Weights of a small GPT-style language model, trained from scratch on English Wikipedia: biases.
Each number is 500 + 40 x the weight over its row's rms, rounded and kept within 0 to 999. Layers, rows and columns count from 0. Numbers have three digits each. The size before them is the row's rms in percent of the matrix's.

# layer 2 attention value, 256x256, rms 0.0303, rows 228-249, columns 64-127
091:572474535478436434419523485485497484477449509489502539471514467577497487567519532517514491580558463482477511471513479449499539515499493505475537505466524471482494472472489530468568456420421480
085:544456519467471494427548486483544468509514505502508498469478532482500496468477456501462573516600506470535592601535435519541552489498519479504488496498482552449384480473549516455473570438482494
094:514518541509578429496484481538456446431515499547509531436468418444490587442502500496535460465465514570524497438482506524523439450446510519502502513529564516470518501502558572490510520502559442
083:512496556472538468470544524483492544527465495505507449528499538482470514541472499509463495545507408538507582520439452527515487523569499503449495500546545446483500479528454484470441500454500502
113:379514477553432521557527538506538530512530510528489468522506521526516443468499515499532499458471468494465554555501474494473517527556467450498480565498492506520489501459519498474433465566416556
084:522474469471568570505524485456486521441465487467463488498474521440502524546494488441465534527516533459475459532523522506581538551566522539511514491482461522531485475521395486518524460433571522
096:488513454436447564457523516523500486520492513470564515524498467449499499653470565490518496500482426506511532530523486439482544504480448486495440493462552518543460533553507484477576466511456539
078:404403436560598416447516498496493482489511461486477512432455542541497464528511471509554505559566467476514593436467504594523466545496470473541445452489503501431510485489571471457491521422538494
074:451516515447503470466540521531454498485487503529533445499550536510480449491506521427501517542505478510504562408536425456519436509510466541509509515537561511573534480544464472501541472504486510
092:516541584457549488569486494489438532559514471487509501489546451560511486482520438446565514486493482484467509559537576549515468511449524475520463524526516452514567447516519454467511612474593434
083:511472495475548558483532486478526530459535536506565580502510444499493486486527510473528555567517562473516548506435475542470391528540501477520551526508442480468464515518475518477533517420498445
066:526489491643462541539487472541508518517516403559506512582574540533499467486522502474430477451461502519523463398533466531523528492554552500486509490473515472473467499492506585551467478608553514
087:511527463552489476429467529493547490505493511530445561478512473498491534545537486546538516428470498541508504517453509437511554462512506497402459483519518441558443476518521468512509496530486508
094:454520493459571494498452476447523500519460480511568556482534436422467522482489498466498523534460484477482539510512465527504534558504473479535501423521498489511538414578462453451477542486498515
085:481501516562534558496416510525487442506501483507479502526468483435535502461538466489510440484479487455530431530477460460469456478466432545450546485452487526544462535536450481534466566538576498
084:458510405526618493467559490492492511423563538498483504487506562443435546525478501525485548549468538516423507432482471612528357463509484441469529613444573494508555491472494469498526514488476497
081:492496508533587458509518533505462491537516491443539510538513502495523517414511510498531471549504560439573556472543421447512486525479516510414521474476542469481460510467487472452595493509530491
078:521476489462594501509518507479499522460461498458497466558454459442495542383469463525515531504520602518490458546520534481485456509526520505515543412534538536479473473440416515448410456514494482
088:520512587511571446511545514501485488538452554481478483524536459462502438567535544502576519546527522526537545491473436543604408509470512499444564480466548482491505454476489511467557496473450478
082:478503479437476537539380477488545470483498428471456506498423509440551479490494449538439427420473521508521419503594562518445540501509501466571445521501492552485412467515508483472443489551493512
098:493478549413523508460503517451500531479470546442505537412465447428480524438491460522432476516544554479528513575499484498533579537457502504556491547511484523494496436441464513476506477501420490
091:467470557525440537496498491520454509492508491469535555513512477462492396569504531462465472520471516520521563548522460479425458470514491487454441538468544471508412534500582486500586512483532466
# layer 2 attention output (transposed), 256x256, rms 0.0312, rows 228-248, columns 64-127
087:552537532570598483553478504543505504492509525441492523455458509419490537426532525523475550500464555501530472464465493546534553490514464473504493468495516533461496496476510496612493466484545498
083:484550557501510503504474483534518550455535429510543461534507553475555484537531517412480491504478500516525489509459552513582535477447400410453464543487565429491543535515514542516482478540519518
117:464455493479514550529517473526466509495491444470478479571511572487556461447458522422493545582435505479539542592516503466538536539528518506442450539511472490493528450545426398439471478473495537
076:562554496562594524488454422557524507524450484466531459399499504535523492499492481442486502458413553470465538504499501493546436528542537497532435498487466459499479497454430570575450577532500478
122:440444458440560453486574530470432544445485528524559463418588511509460536525471581505482494523477497448466480537495532454477519506548522503498572462497455427457455448477475457494521533497522496
110:578560501529415486472425486480593451546505498526488530491414480506464510514535424545515462429581493555471487424524473536475451421481477495499508490496527542547491579479570579550491504522461503
092:426520490436599463539493524523519467526527545521479557405520472500565579445497510454470484494464513512522443471489478553509503505520513611517466523509395604464457470439502464497491501433582457
075:562464517499517454484474531476461510469589577531571553507500531485484553522506540549512536537447543498543513486482539485531496507448425479538449503436545510526495434522480465532522525498498489
071:477473504529498475504501528539563587462494530470524576433470497436455508448499456549489504460494507472486505497466563522520505476483555486475513407529496593457416544477521481539520570434553535
103:483514547499553538467558529497494486393463416498463444565491539506535468560477514500471543548454545484505505496513447486530473527545496444449509516390529502482529514508463556562521454529409515
079:492545540474463484560540533501451531488509439508496461483554567446471570555469509494471488502576534482503519503519522551536463535500430509407507463423584494520494541479533546512453457500463476
063:503450418477497504515455439475450459496545571508519507499506529504496531493503503621553424571521502545521466538532494456501480515486460574574487517595507448516526447476479522502470479463556496
086:488466526511532519541536549463516454516515522541581511546518534521601438510427526533505512492479493496430422498501533483464483535502469572560467558539488509435528516479473493546541406456462488
088:482512426380506499509541513554498524435506495528511448456537450518516536569448563500503497529488573509492453560440540548551472509439504482430473520422489438463444516458525512544440523445479502
090:446521406434465522508573487534451463510487558481486532557561487540515494569435533501522474534507575515484440564472565494512507503497594537578457611500471399473479482504517502472479522430528495
082:555463537461397416610538494432514489564510475516484518541517508495465473494483509493520520553494514494528501512518487463480470506484505517463509416505525559527449507590523455505462487480485467
080:462524479438569479482366453554498390466544564479467508459508480502466510498516510500530481518492548479572459480495518544515480453519558607575455602509469474522507441522591486479454503521550489
079:454465581438429505425394513481465485486481461552468423497489466552511452543512497532526493487506530471507557494504543519508436437467509478470547552451524465475534494580586525482445523570430511
082:485453490514477450488520464535567551401472472519451531466523484452508478419480474471493550538475502466515491506476490453471546475512501484462491429558455550521491562529468413522530524467510503
079:450500463466491508493512558503408461562561539528522431475526514514537484527524529541458466539574486483493462549480483471490493475539506496514528605521475476513485473504507448436506481521484493
099:529542542505504441508477498516461391609509486530558488508535542477518477502482535486493509476462538469472520526456501496535415412502494521438512464467573537440490494570517476469492496511468505